Weights of a small GPT-style language model, trained from scratch on English Wikipedia.
Size: 12 layers, width 96.
Architecture: RMSNorm before and after each block, rotary positions, no biases in attention or MLP, tied embeddings.
Training: a variant of Muon for these matrices, 90M tokens.
Each number is 200 + 20 x the weight over the matrix's rms, rounded and kept within 0 to 999. Layers, rows and columns count from 0.

# o: layer 8 attention output (transposed), 96x96, rms 0.158, rows 21-31, columns 0-95
# v: layer 8 attention value, 96x96, rms 0.126, rows 22-31, columns 0-95
# q: layer 8 attention query, 96x96, rms 0.109, rows 32-57, columns 0-95
# k: layer 8 attention key, 96x96, rms 0.114, rows 32-56, columns 0-95
o21,202,170,211,228,188,219,193,203,185,229,204,201,219,186,193,175,198,191,178,173,197,188,181,188,195,195,179,197,232,195,193,195,229,170,167,206,199,205,197,187,158,177,187,200,219,197,181,183,241,202,193,190,206,182,188,192,183,214,191,171,198,188,224,201,205,216,169,229,222,201,173,177,207,179,169,194,186,203,199,202,211,223,201,193,198,201,182,156,198,231,212,193,177,227,198,198
v22,213,212,237,183,199,213,179,203,194,189,197,185,217,145,217,213,177,187,195,232,201,197,204,197,233,203,210,237,179,182,191,202,193,198,216,227,186,185,211,184,202,195,219,205,208,234,199,225,178,214,221,158,162,200,205,202,185,179,221,198,177,187,239,182,200,210,195,191,228,202,196,204,238,188,213,233,172,200,206,178,194,203,195,226,240,176,210,186,164,175,184,211,189,177,196,200
o22,199,214,238,216,234,210,209,212,188,210,214,230,192,195,177,195,184,197,191,200,155,182,187,195,206,186,227,198,164,217,153,178,199,202,200,219,193,203,198,219,183,174,217,202,192,188,210,196,247,211,192,193,243,188,213,194,183,180,238,224,211,200,187,217,182,208,176,219,187,194,190,193,186,210,197,204,206,201,232,187,176,170,176,198,227,183,233,193,182,154,200,252,194,170,138,215
v23,202,196,173,234,203,192,149,214,194,186,203,194,225,160,202,168,213,221,205,160,200,182,206,221,230,205,199,171,193,207,194,202,196,201,169,207,212,200,214,242,163,216,197,224,194,177,212,202,207,201,203,161,200,210,143,162,182,181,217,241,208,206,191,247,193,188,185,208,189,216,199,204,170,167,187,202,226,200,177,216,203,202,225,200,197,147,209,175,198,212,208,189,196,269,197,225
o23,205,202,198,218,199,164,248,237,194,204,194,218,205,188,223,191,188,205,179,175,201,163,202,229,202,210,166,192,172,201,224,206,212,217,202,211,235,210,214,197,173,214,139,245,164,185,218,171,177,193,233,204,182,170,178,171,193,228,223,183,197,231,171,206,245,185,191,225,181,169,234,176,177,200,173,180,235,212,200,189,246,198,233,208,213,228,211,171,200,174,198,186,184,229,212,174
v24,186,198,197,191,204,182,211,196,192,204,209,183,186,210,193,197,183,194,202,198,194,190,217,214,213,207,175,212,208,209,195,212,192,182,232,201,218,226,185,179,202,165,189,214,226,207,224,194,181,190,203,178,166,214,227,202,197,167,190,222,203,198,193,210,187,218,184,212,187,206,216,194,209,215,203,214,181,196,200,208,185,229,187,214,195,207,199,205,207,183,231,219,193,196,206,199
o24,173,205,194,190,221,183,222,200,183,244,221,192,204,190,203,215,194,214,213,213,236,191,198,207,209,188,181,181,196,215,185,193,183,203,205,198,185,189,193,208,207,190,238,192,181,200,215,212,196,241,204,227,212,183,197,179,194,195,196,199,217,205,164,183,198,216,204,191,229,181,205,219,215,186,205,196,220,212,218,191,188,212,193,208,210,161,175,179,211,190,204,217,206,183,189,192
v25,187,192,217,198,259,213,210,201,192,238,206,188,193,201,190,199,172,226,217,213,196,213,241,199,193,189,234,208,189,202,185,172,200,185,216,213,199,182,205,202,177,193,201,194,241,216,197,174,226,205,216,195,212,210,232,196,192,174,189,197,185,225,198,213,206,191,198,206,166,172,209,206,231,206,183,238,187,195,214,201,195,178,174,204,191,211,208,205,194,223,193,211,187,241,208,218
o25,222,205,194,201,218,230,213,236,195,202,214,192,195,193,192,211,196,198,213,147,209,203,187,206,209,210,180,199,184,183,147,183,199,207,231,192,203,189,201,208,203,195,197,186,198,204,207,216,230,193,191,214,179,201,232,188,185,202,193,172,217,205,194,225,221,196,233,168,199,190,201,178,212,173,215,224,208,195,197,195,223,209,193,194,185,207,211,212,247,192,247,229,177,142,170,192
v26,184,200,222,206,200,205,200,205,167,182,170,209,188,175,196,231,198,191,192,230,221,182,200,229,197,199,201,192,200,185,199,204,226,193,194,181,190,226,212,191,178,226,194,177,231,159,221,209,225,154,205,194,169,203,202,223,180,191,198,236,195,166,186,200,194,187,170,217,217,191,225,209,191,182,205,194,188,181,215,209,179,222,205,192,234,196,204,178,210,204,190,181,199,207,155,174
o26,190,215,214,197,211,189,216,204,209,231,220,187,185,178,232,211,213,201,171,224,175,192,180,198,217,205,164,192,169,193,161,194,236,196,166,164,215,187,166,209,215,221,215,219,180,211,192,206,202,187,218,199,206,197,201,190,204,206,177,224,217,187,180,207,183,208,177,210,201,199,204,199,186,200,184,179,206,216,187,253,196,213,192,204,191,216,205,176,200,207,206,232,224,198,186,215
v27,217,182,223,212,202,177,224,202,225,202,199,184,229,199,182,204,203,206,169,206,197,178,206,186,221,212,219,207,217,192,214,219,178,225,216,177,208,174,220,228,177,176,175,203,184,231,180,229,176,200,212,193,199,185,245,237,206,203,175,205,211,210,200,210,187,209,210,189,211,178,223,211,200,222,177,170,192,189,208,218,183,223,189,171,190,167,208,188,230,198,195,191,179,212,238,203
o27,171,179,229,207,212,181,206,212,219,198,201,236,213,182,214,203,185,180,186,228,240,156,191,203,200,191,222,238,228,177,185,211,212,206,242,226,208,204,202,205,194,206,207,192,206,195,223,219,207,200,203,205,183,201,178,212,219,205,226,198,211,195,216,179,200,183,189,237,198,186,174,206,204,169,191,218,232,201,181,205,179,200,180,196,203,177,184,200,199,212,236,194,170,231,234,184
v28,198,215,200,221,192,208,206,190,216,232,226,200,197,173,186,187,188,195,201,195,198,202,194,218,216,196,209,185,220,202,230,197,183,188,203,171,199,224,213,201,193,214,198,211,193,217,207,223,198,233,196,205,204,191,186,206,219,167,206,203,199,198,216,229,172,191,176,210,215,175,182,206,224,166,206,199,188,197,174,192,199,193,204,186,206,181,199,175,137,229,191,213,205,196,201,219
o28,205,229,203,184,211,193,198,226,219,201,194,189,218,207,222,173,193,218,171,220,204,196,210,197,209,190,227,188,183,214,238,215,217,201,204,222,192,199,230,218,172,201,211,201,176,182,204,203,202,227,211,223,193,201,165,175,160,206,184,176,235,171,219,198,190,171,170,199,185,207,214,225,169,173,217,205,205,199,221,224,203,204,187,202,183,218,217,215,212,221,218,228,175,204,203,208
v29,230,211,246,204,187,189,210,181,207,222,202,201,217,200,215,220,196,225,191,197,205,211,194,221,182,171,180,207,210,213,206,224,194,209,243,165,192,161,241,213,187,220,179,173,195,222,198,168,234,189,220,188,196,216,180,152,216,187,251,187,191,218,190,208,201,201,190,207,185,180,171,209,171,214,189,225,193,201,229,188,202,234,240,194,243,204,212,177,184,172,172,198,182,198,222,232
o29,225,191,200,207,225,195,199,205,209,157,163,225,213,241,207,189,179,225,197,136,183,210,190,171,211,210,233,215,216,172,195,210,197,216,206,186,193,192,237,213,232,202,203,208,202,215,181,179,212,199,194,210,197,221,204,209,187,242,236,195,177,194,203,190,205,208,215,208,202,186,247,214,176,207,193,169,227,191,203,219,206,198,208,217,170,197,218,212,177,186,219,222,212,177,267,195
v30,218,215,205,185,234,215,179,224,202,185,242,202,213,188,185,215,207,207,217,196,189,195,199,182,213,191,194,163,203,202,192,238,205,181,192,203,198,202,201,209,194,190,198,185,197,180,177,173,208,187,179,183,224,196,194,192,167,200,188,192,222,197,219,190,186,200,158,197,196,202,227,222,203,191,209,200,183,203,223,198,171,230,228,189,182,207,205,204,198,218,203,214,191,183,192,191
o30,194,240,204,205,215,185,206,180,191,189,217,212,198,223,215,199,220,191,208,197,194,189,218,220,188,198,202,187,209,189,201,251,204,208,180,182,211,200,227,160,210,205,185,180,192,206,203,201,213,195,186,224,191,199,243,183,162,197,152,233,192,201,195,194,186,208,199,225,212,187,189,187,211,183,176,195,208,200,183,182,199,220,206,216,188,199,230,182,202,184,198,204,212,193,171,238
v31,243,215,177,202,195,215,205,176,181,204,198,173,208,186,184,226,182,204,216,188,175,193,174,181,200,187,181,206,216,217,186,212,205,179,183,229,211,198,187,167,205,193,229,176,208,226,182,241,224,174,202,190,191,200,211,219,202,211,184,218,230,179,212,186,200,197,186,208,195,189,172,194,197,225,190,208,163,197,202,171,201,227,197,188,217,195,169,192,233,186,217,219,196,208,179,193
o31,194,175,223,174,201,212,187,208,223,201,207,196,204,214,207,196,214,220,204,202,194,209,188,194,155,228,172,220,220,229,202,190,164,169,173,207,175,215,217,225,169,196,216,198,192,247,230,190,253,190,215,193,204,191,233,189,192,210,205,199,228,205,187,162,195,197,200,205,205,183,183,193,225,172,207,191,162,192,186,191,185,167,198,188,216,182,218,214,201,224,152,204,209,185,207,207
q32,192,206,184,222,209,208,197,209,207,189,176,208,197,190,198,197,204,215,192,194,180,172,193,197,200,208,184,221,204,206,206,194,225,215,209,218,203,176,208,191,193,200,204,222,194,208,185,197,190,204,193,204,208,190,195,203,192,185,191,205,203,181,198,204,184,194,208,210,210,215,202,196,190,188,214,198,207,209,203,205,196,188,193,215,216,191,205,192,202,200,197,215,203,184,179,199
k32,197,216,205,207,220,187,208,226,196,193,205,188,200,210,208,219,223,204,203,195,225,202,197,216,215,187,207,210,188,199,200,202,196,213,198,171,203,219,195,194,198,206,196,188,171,203,218,212,199,197,164,182,205,203,208,212,198,217,188,173,187,213,202,197,195,216,189,192,199,183,201,203,207,204,184,185,193,189,200,209,197,216,198,198,194,194,183,213,194,191,189,205,194,178,213,214
q33,174,206,192,194,199,194,195,213,186,212,195,212,196,195,190,189,202,221,203,197,225,177,206,213,177,190,178,176,195,207,224,196,212,186,172,218,206,196,197,193,189,201,198,202,191,185,188,183,190,191,202,209,215,230,197,217,201,167,203,207,209,208,195,204,195,181,215,208,184,174,176,181,189,194,199,198,198,218,201,214,211,183,178,201,194,203,219,200,196,213,218,201,201,212,185,210
k33,209,175,225,221,213,216,203,192,200,193,201,200,181,200,192,194,189,199,204,207,200,189,182,196,197,212,202,216,195,199,213,220,207,199,223,201,216,205,216,203,193,202,202,210,218,209,192,181,200,188,194,196,187,187,195,184,210,206,198,211,194,200,207,191,207,197,183,219,223,206,185,208,205,191,184,195,201,226,210,199,174,208,203,219,191,187,190,188,191,180,189,231,217,202,206,211
q34,200,186,200,166,183,191,209,202,178,212,204,210,209,213,210,202,196,176,208,218,219,186,185,208,196,176,193,193,173,179,206,211,197,220,177,213,165,202,217,186,196,204,194,205,215,195,206,184,183,205,203,216,200,210,190,214,225,188,206,186,193,211,181,201,182,187,224,210,182,227,187,216,213,194,208,189,212,209,177,201,185,191,197,218,191,206,196,215,194,214,195,204,185,202,195,205
k34,183,216,199,200,202,205,190,168,209,204,210,200,212,185,180,214,165,194,183,194,206,176,202,206,193,206,207,209,200,192,184,192,199,191,199,171,203,187,201,204,202,190,214,226,189,184,196,186,219,213,233,216,212,205,202,178,191,196,218,214,203,207,174,222,177,196,195,214,199,197,221,217,174,192,207,222,210,197,214,174,210,208,191,190,179,190,243,195,199,198,182,212,200,188,212,228
q35,218,189,193,187,180,197,187,212,214,197,180,180,202,205,205,177,204,189,224,213,206,224,181,192,202,209,220,206,188,198,184,197,185,205,201,189,193,190,208,200,191,202,191,186,196,180,233,198,223,201,192,215,203,184,214,184,202,213,195,192,201,189,221,215,183,180,189,175,203,207,201,197,195,209,184,206,206,195,217,186,178,227,191,218,213,191,198,211,196,197,203,218,171,229,183,200
k35,198,209,188,202,211,202,187,194,217,194,203,186,222,207,196,206,207,202,210,208,183,209,190,213,201,191,185,219,201,203,186,197,192,199,192,184,189,188,188,184,225,195,198,186,180,208,206,208,203,202,185,192,203,204,188,213,196,183,186,189,195,206,201,180,202,202,198,199,202,207,205,189,204,186,214,208,203,204,195,212,229,189,205,195,197,209,193,210,210,200,201,183,196,208,196,173
q36,218,197,198,219,215,235,188,214,209,214,197,196,195,210,177,212,174,180,211,209,192,207,190,214,185,221,215,229,205,190,203,182,207,208,211,210,209,202,217,187,183,190,219,202,219,202,223,224,210,211,182,186,181,184,226,178,203,187,187,195,199,154,224,183,190,209,155,211,251,179,200,205,198,209,199,213,189,194,185,203,169,220,180,193,210,179,187,189,191,198,201,198,179,182,195,185
k36,196,185,212,224,197,171,191,200,189,200,179,206,191,195,199,209,209,207,205,193,213,223,206,198,209,185,214,210,212,198,173,174,174,234,202,209,182,206,166,198,207,226,206,198,200,213,227,202,210,201,184,184,214,213,224,211,235,203,211,209,200,197,195,220,211,196,213,185,172,203,176,200,210,224,176,191,210,206,196,208,203,193,176,204,193,202,170,210,228,178,212,189,191,192,204,173
q37,199,213,186,208,199,185,202,191,223,221,212,213,202,203,204,193,222,250,212,192,198,196,194,202,217,188,198,174,201,221,184,207,169,199,170,167,200,224,201,178,216,215,196,183,190,203,225,204,205,204,212,223,208,211,197,200,190,203,183,194,203,198,194,200,200,203,201,184,193,220,188,195,209,205,202,204,221,239,206,218,202,192,187,208,215,215,206,204,226,213,203,194,211,208,190,217
k37,188,230,187,158,186,205,213,198,190,193,207,209,204,219,213,220,207,203,202,200,209,217,186,196,209,187,194,197,191,172,203,228,175,198,208,186,201,202,200,199,204,188,191,187,171,173,209,192,160,229,207,205,185,197,195,190,190,229,181,174,198,203,191,205,228,201,183,189,204,212,215,215,177,184,210,161,224,190,187,224,214,185,220,190,209,221,223,214,181,218,183,195,192,207,208,200
q38,202,189,195,190,220,221,216,181,198,213,223,221,225,222,172,222,185,203,194,178,187,189,226,232,205,204,193,193,190,170,195,153,212,193,264,193,185,212,212,188,207,207,212,224,223,234,166,210,190,165,249,210,197,183,200,209,197,211,201,193,200,192,182,200,205,206,212,212,191,180,188,219,205,171,195,159,185,183,228,201,209,237,176,191,199,243,200,199,220,193,209,187,181,209,223,197
k38,191,182,213,216,214,224,197,226,174,210,209,208,204,180,204,206,178,181,206,201,190,208,205,187,204,198,202,193,200,203,202,197,242,206,197,199,179,205,187,178,204,191,220,190,215,212,210,222,229,208,180,203,219,193,186,212,205,174,177,199,176,187,189,223,200,175,193,214,196,202,202,219,187,181,206,221,200,196,185,207,203,205,208,199,216,217,197,200,194,226,188,225,236,195,173,197
q39,209,194,186,206,158,185,237,226,220,200,221,169,198,205,207,186,215,203,237,195,209,192,176,185,193,202,197,186,186,190,221,216,226,199,216,220,200,193,195,179,183,210,188,215,215,227,237,186,189,194,194,173,216,187,209,235,170,171,181,201,215,225,218,185,188,204,193,228,214,202,211,174,218,216,208,171,200,192,186,208,200,169,208,213,181,187,180,212,221,200,205,170,200,213,195,214
k39,150,215,205,205,220,198,247,235,214,230,210,175,209,188,233,212,242,234,222,197,227,186,185,248,186,204,165,212,171,184,217,230,213,207,185,207,192,202,200,139,184,194,260,208,184,222,223,173,223,158,164,240,226,184,191,215,197,175,156,229,205,204,247,195,244,217,196,222,226,183,178,224,214,138,167,227,179,220,197,210,181,184,200,194,175,148,203,155,268,200,229,200,252,214,174,186
q40,187,252,201,202,203,191,218,190,190,198,229,186,167,217,210,226,204,233,173,176,234,201,208,193,211,209,185,213,218,179,266,190,210,230,191,210,208,190,186,185,211,242,220,225,174,170,209,158,226,205,216,223,223,181,170,185,157,164,202,143,231,177,166,210,172,189,206,194,144,250,228,184,156,198,214,200,212,211,198,210,197,203,222,213,163,198,203,213,215,177,185,245,163,197,188,156
k40,215,231,188,239,221,184,188,196,216,228,224,199,206,195,218,223,167,159,185,223,193,182,221,220,227,184,257,220,210,166,217,158,228,206,223,194,183,203,194,206,219,223,232,182,225,257,242,258,219,187,169,167,220,176,200,208,226,200,187,185,194,191,247,166,225,202,211,219,193,215,220,201,160,213,215,215,207,216,221,176,208,200,169,198,205,200,222,201,191,194,245,196,199,233,207,162
q41,177,225,175,200,229,191,198,257,196,184,202,184,192,163,214,208,210,211,247,226,244,226,190,187,217,201,211,234,191,215,222,234,216,172,154,201,207,199,209,221,179,210,195,225,220,215,206,254,233,208,192,149,178,169,243,199,233,213,257,204,212,208,158,209,169,181,196,254,269,196,148,203,194,216,257,155,187,242,228,167,196,199,208,195,219,229,193,224,183,186,191,211,173,199,242,203
k41,211,164,147,223,211,206,162,216,191,188,229,180,180,155,196,182,171,180,194,202,186,241,204,135,188,227,169,201,236,251,207,166,171,190,193,180,125,214,195,238,214,186,182,200,222,243,225,227,258,187,169,128,216,192,190,181,196,198,212,194,228,194,184,201,204,174,229,220,225,226,202,181,166,189,208,201,174,180,217,196,195,220,208,193,206,251,213,274,166,217,199,198,163,147,206,198
q42,161,229,208,199,190,139,200,224,222,195,182,214,186,154,205,244,201,211,217,217,222,177,123,249,183,178,250,218,190,218,214,216,212,272,211,231,209,180,178,197,257,194,210,214,220,183,152,203,187,185,184,173,227,218,199,200,208,185,238,196,225,184,223,173,187,220,205,112,162,210,200,175,216,184,185,159,234,181,113,175,183,201,165,178,216,204,213,204,196,242,208,185,171,193,176,205
k42,202,190,227,179,172,195,162,179,188,252,161,192,207,194,207,177,219,181,222,215,179,196,218,237,218,209,250,220,215,203,199,166,179,258,195,190,198,177,206,160,236,245,232,246,280,186,206,198,173,246,190,200,192,180,221,206,179,203,199,190,186,195,160,203,193,115,190,198,197,192,227,198,193,250,158,210,164,162,166,254,208,224,177,202,203,199,252,228,188,173,253,198,207,182,180,197
q43,233,172,207,169,190,212,199,209,175,194,227,185,193,196,163,219,207,153,167,202,245,177,217,216,204,241,218,199,264,197,237,212,215,216,191,174,157,168,214,181,153,162,196,201,200,241,162,194,171,197,219,173,219,188,187,182,233,195,216,251,173,284,182,189,213,238,180,196,191,208,201,224,201,156,157,224,153,234,193,165,180,217,195,235,176,230,160,201,157,172,228,187,245,137,222,195
k43,211,183,175,170,188,195,180,211,152,208,238,168,176,209,200,210,179,210,231,169,184,250,194,204,210,264,295,171,203,242,211,205,219,203,179,193,171,186,163,177,224,167,118,191,231,221,177,175,183,209,177,208,207,226,202,204,180,201,174,242,141,187,199,217,229,228,209,216,205,201,168,196,205,196,199,207,182,180,166,159,178,187,218,193,159,228,210,142,212,201,195,189,211,232,152,164
q44,201,198,224,205,162,191,147,129,161,182,206,192,198,218,175,160,186,194,186,204,188,258,192,149,154,220,217,204,162,189,144,248,146,203,172,256,180,167,201,212,238,167,188,205,221,205,198,188,185,188,207,207,236,171,201,162,112,164,211,220,199,170,204,191,209,193,227,196,197,252,203,151,163,189,241,213,214,210,179,202,187,206,186,195,156,228,159,229,136,163,199,219,212,180,211,202
k44,167,208,216,188,182,207,168,172,191,197,168,173,225,180,188,194,186,189,228,224,204,227,207,199,215,191,194,203,219,211,183,222,232,255,210,243,221,194,203,245,232,194,226,189,240,194,179,183,206,262,191,192,190,191,184,200,179,213,267,196,171,212,172,207,249,233,236,169,187,202,183,166,182,188,202,178,163,180,255,180,233,209,176,184,177,244,175,241,151,204,180,262,295,212,231,202
q45,172,228,184,239,138,188,178,199,177,223,183,162,231,148,155,200,168,144,259,248,233,179,250,184,222,230,173,197,207,187,182,208,158,216,214,208,174,175,174,210,202,219,99,215,219,199,199,144,162,183,212,242,168,241,229,197,194,194,188,226,164,199,182,196,222,225,225,144,188,240,218,224,163,214,216,178,168,145,205,223,201,231,205,211,182,243,228,184,208,204,199,187,246,190,209,217
k45,178,231,180,222,213,175,212,141,171,208,221,143,172,151,246,212,224,183,218,274,223,201,198,179,200,264,191,204,155,151,225,173,215,176,233,221,200,207,195,195,242,201,114,184,213,153,185,189,216,177,185,260,235,198,158,198,173,151,233,181,181,199,209,171,167,176,219,181,228,216,219,194,210,197,173,198,174,177,225,197,223,239,223,214,190,230,181,184,190,166,232,227,206,192,197,235
q46,180,227,197,178,214,221,198,189,235,204,253,124,216,225,165,223,199,175,189,196,231,216,163,190,201,230,170,222,201,219,203,135,203,246,207,246,132,220,198,164,153,210,209,200,250,205,210,208,160,205,131,261,191,210,186,195,257,192,156,226,219,205,210,217,210,190,160,155,192,189,219,192,200,190,264,257,201,189,204,206,214,164,210,227,211,200,213,246,213,202,211,242,200,185,196,213
k46,227,201,224,161,197,225,157,173,214,233,264,187,212,232,189,173,223,180,229,170,193,233,174,225,212,203,172,186,159,248,210,205,234,180,210,190,191,185,190,265,182,208,187,185,215,220,195,194,232,217,208,279,222,196,205,184,231,205,170,195,200,176,207,182,200,196,185,133,202,199,218,193,201,200,259,219,164,186,173,201,189,193,217,230,214,146,218,258,167,220,254,208,191,191,148,179
q47,241,238,174,193,185,153,202,213,218,186,229,129,161,193,198,219,237,158,222,248,205,211,218,152,200,188,204,194,155,224,153,187,199,205,235,176,220,242,197,175,225,200,233,154,194,161,196,166,186,215,206,185,189,191,183,211,229,218,249,201,182,223,178,217,183,199,202,165,212,176,160,254,206,214,263,192,201,254,205,165,192,197,214,243,185,197,205,246,155,199,219,202,223,165,132,220
k47,218,216,200,164,200,203,220,196,147,239,216,151,220,228,184,177,167,188,214,243,214,223,226,205,195,231,199,134,147,218,215,215,167,232,186,214,179,210,177,178,186,160,259,182,212,171,208,173,193,190,199,181,219,202,216,212,212,197,220,174,191,215,183,196,186,267,233,149,167,231,187,175,241,197,185,165,175,222,216,189,199,206,211,198,208,165,230,205,194,186,181,210,141,208,143,253
q48,168,186,199,193,192,213,203,215,205,206,185,215,208,191,193,205,209,222,202,203,225,189,197,183,169,197,176,196,199,179,197,187,207,196,197,204,192,173,202,185,180,197,205,198,196,175,193,171,220,200,225,205,201,219,162,208,203,169,204,188,177,210,185,209,198,176,220,196,188,209,195,196,185,200,209,207,203,206,190,192,206,187,196,235,184,195,210,194,202,196,191,223,178,209,202,201
k48,213,181,206,212,197,198,195,180,190,222,212,170,207,198,219,191,195,186,188,198,207,211,176,204,201,183,207,195,205,207,182,178,187,202,196,193,194,203,213,214,208,190,201,196,209,194,183,210,199,199,202,196,190,188,222,197,200,203,202,216,201,194,216,203,204,208,189,203,193,210,205,212,210,193,200,197,200,201,184,199,188,214,218,195,194,193,202,197,202,200,199,208,195,201,203,190
q49,199,191,193,203,200,208,186,188,175,193,197,204,202,204,169,219,180,200,209,211,224,228,210,197,186,192,197,213,199,182,186,168,218,213,192,203,197,212,215,198,206,185,182,223,200,191,210,185,219,223,211,188,216,194,209,215,225,179,204,193,217,202,195,207,197,191,204,185,200,209,195,209,192,191,218,208,201,199,185,198,217,221,189,198,188,185,219,198,201,218,194,191,205,203,210,217
k49,211,220,189,182,185,208,201,188,207,204,185,200,204,176,209,198,190,201,184,208,188,183,211,190,183,174,195,196,217,210,220,191,201,195,189,212,211,207,196,191,215,223,196,190,206,191,184,188,194,198,223,216,190,206,187,187,188,197,199,209,202,183,175,186,195,215,207,192,200,191,200,206,205,190,206,184,191,177,212,193,192,192,230,214,210,192,215,197,196,210,213,222,201,206,202,194
q50,189,186,218,209,181,198,205,200,213,205,196,192,200,192,188,209,180,195,211,211,190,218,204,195,175,207,225,179,215,189,203,190,178,187,234,215,217,203,200,209,187,199,199,182,196,207,215,216,208,183,206,210,203,168,198,195,212,208,217,201,187,185,212,199,199,178,187,183,195,180,202,226,215,209,185,212,200,197,199,185,201,224,208,203,202,201,198,213,202,197,207,207,176,221,209,199
k50,191,229,203,190,209,201,187,214,205,180,196,187,205,210,218,194,221,214,209,189,204,186,169,201,193,197,192,182,184,213,214,214,196,176,186,190,198,199,201,183,202,201,203,191,200,207,212,191,209,204,191,203,212,205,169,216,204,200,181,200,190,213,196,192,204,192,191,200,206,187,199,200,206,175,217,180,187,196,192,219,200,195,206,207,185,217,176,202,202,192,195,190,212,193,176,202
q51,244,194,195,213,192,195,175,209,219,194,175,197,216,198,223,196,194,165,212,211,193,219,207,183,180,201,216,231,213,212,195,201,184,191,237,187,207,212,188,220,206,189,193,165,188,212,217,223,209,214,169,190,161,186,233,169,193,262,192,186,204,176,213,192,205,222,184,183,228,209,218,191,208,199,189,208,177,190,217,185,209,201,221,190,202,168,199,193,201,192,190,196,200,186,224,175
k51,197,186,197,206,206,185,203,195,220,199,196,198,208,204,225,209,214,216,230,179,207,199,213,243,220,227,223,193,193,208,194,193,188,234,195,207,186,221,171,188,195,222,195,216,193,201,218,230,181,202,168,187,232,188,197,218,222,192,182,192,194,191,225,208,235,211,190,195,179,194,211,182,188,226,193,181,221,203,183,215,247,195,185,187,202,199,146,209,193,181,213,165,182,191,206,166
q52,201,201,195,195,195,195,202,197,206,173,194,195,207,212,224,207,209,189,203,161,220,192,182,197,211,226,188,218,175,195,219,225,209,228,203,201,205,191,211,196,209,179,208,218,187,187,194,205,174,220,177,185,177,196,183,211,217,203,189,178,208,190,199,178,204,222,192,221,235,232,211,201,206,183,195,178,194,162,170,201,199,192,205,206,211,207,181,188,184,225,201,188,204,174,182,203
k52,213,193,186,211,202,216,203,201,201,210,191,207,215,204,158,187,166,208,201,218,212,186,201,196,214,200,209,222,159,185,191,192,223,203,191,208,175,204,184,221,183,191,205,237,210,201,195,209,221,178,217,189,225,202,221,197,199,193,203,229,188,193,183,211,195,185,208,189,189,180,189,193,218,212,181,214,184,220,210,172,186,229,154,202,181,183,198,208,237,185,191,180,208,208,205,230
q53,196,168,188,206,222,225,217,224,206,220,202,190,179,186,186,193,172,188,199,233,179,206,182,225,210,213,209,222,188,175,202,160,198,189,189,161,214,199,187,187,196,210,232,212,219,218,217,211,222,189,191,191,176,180,201,184,166,205,166,189,215,169,216,206,183,216,166,181,231,187,196,201,192,191,198,196,194,205,207,179,175,213,183,209,198,188,176,210,207,198,204,213,159,200,175,161
k53,201,210,202,197,188,160,188,178,213,208,183,204,199,218,212,212,218,205,219,187,184,228,211,230,185,200,231,214,214,205,177,198,162,220,206,181,211,199,199,212,222,197,198,182,198,219,251,211,186,181,160,191,210,191,225,202,213,213,186,194,234,207,239,186,225,216,215,202,216,198,210,211,188,231,199,196,188,204,205,220,241,192,190,197,181,201,160,212,195,196,228,175,188,222,229,168
q54,183,207,196,195,213,212,193,232,194,221,181,214,182,183,197,202,184,173,200,227,182,228,208,230,178,230,210,219,217,204,239,200,198,178,186,220,224,189,214,211,178,199,224,207,218,194,193,177,212,201,175,206,215,189,214,196,209,163,241,212,187,186,218,195,204,204,177,217,230,169,217,194,191,243,205,212,180,195,226,176,205,203,205,165,214,168,190,211,185,185,204,192,180,206,174,159
k54,181,214,182,204,180,193,160,206,185,228,177,199,182,178,226,213,179,211,211,174,217,245,230,224,191,195,210,222,201,164,183,167,195,245,196,177,216,203,188,194,188,215,217,204,201,222,215,221,186,229,156,216,186,203,217,176,210,219,198,229,220,172,223,177,207,218,192,201,224,193,183,224,209,195,227,230,209,207,199,234,221,202,209,192,195,226,138,193,223,207,207,197,226,190,226,177
q55,210,176,229,202,201,161,179,172,200,176,146,216,227,177,236,197,200,200,166,200,180,184,249,189,203,206,224,201,206,198,171,234,179,217,229,196,168,212,228,255,224,204,173,191,193,198,147,252,218,195,198,185,187,197,193,187,233,222,211,178,175,220,196,206,227,184,241,208,195,224,197,188,233,212,204,203,203,190,179,206,229,251,201,216,257,232,202,208,156,223,189,211,211,192,186,227
k55,187,245,193,187,213,202,232,220,218,203,230,184,224,208,213,196,207,227,184,223,201,141,191,190,195,169,184,192,177,190,236,190,234,164,177,208,182,202,222,178,185,188,186,184,172,219,189,197,176,207,212,195,187,182,182,198,187,213,173,189,195,205,204,163,231,220,192,210,214,191,183,217,192,172,206,212,187,220,216,198,181,172,202,200,235,197,229,190,219,192,218,206,210,223,192,201
q56,186,187,198,153,176,209,226,192,181,184,189,163,196,224,221,221,185,216,222,266,181,216,218,242,242,215,202,196,157,204,216,207,189,183,122,188,201,167,190,228,223,225,207,196,187,160,202,197,227,191,166,229,201,185,203,158,212,192,216,200,187,191,171,232,181,147,180,182,179,165,194,178,211,217,191,211,197,160,207,158,188,212,212,222,197,191,162,227,173,176,134,241,191,188,149,193
k56,214,194,211,181,223,207,232,170,209,197,164,162,193,180,200,162,172,211,215,168,184,251,209,234,222,177,203,197,188,206,189,186,234,238,157,202,183,182,214,228,226,192,193,222,160,198,192,233,181,196,174,204,216,167,214,191,191,213,189,235,193,200,132,202,129,205,227,218,180,219,230,189,211,210,209,231,203,176,237,200,190,215,186,210,203,220,113,202,206,186,207,204,217,214,166,227
q57,162,169,212,205,238,207,201,187,192,225,166,205,146,215,208,216,229,167,173,233,203,236,202,209,165,206,192,189,257,186,256,220,223,212,273,202,207,230,227,193,187,225,211,204,174,254,228,196,200,260,187,157,235,241,225,202,169,174,188,239,216,163,254,200,227,185,191,182,155,205,235,208,158,212,220,215,210,207,155,244,166,207,192,199,197,164,190,152,206,190,212,178,160,220,191,189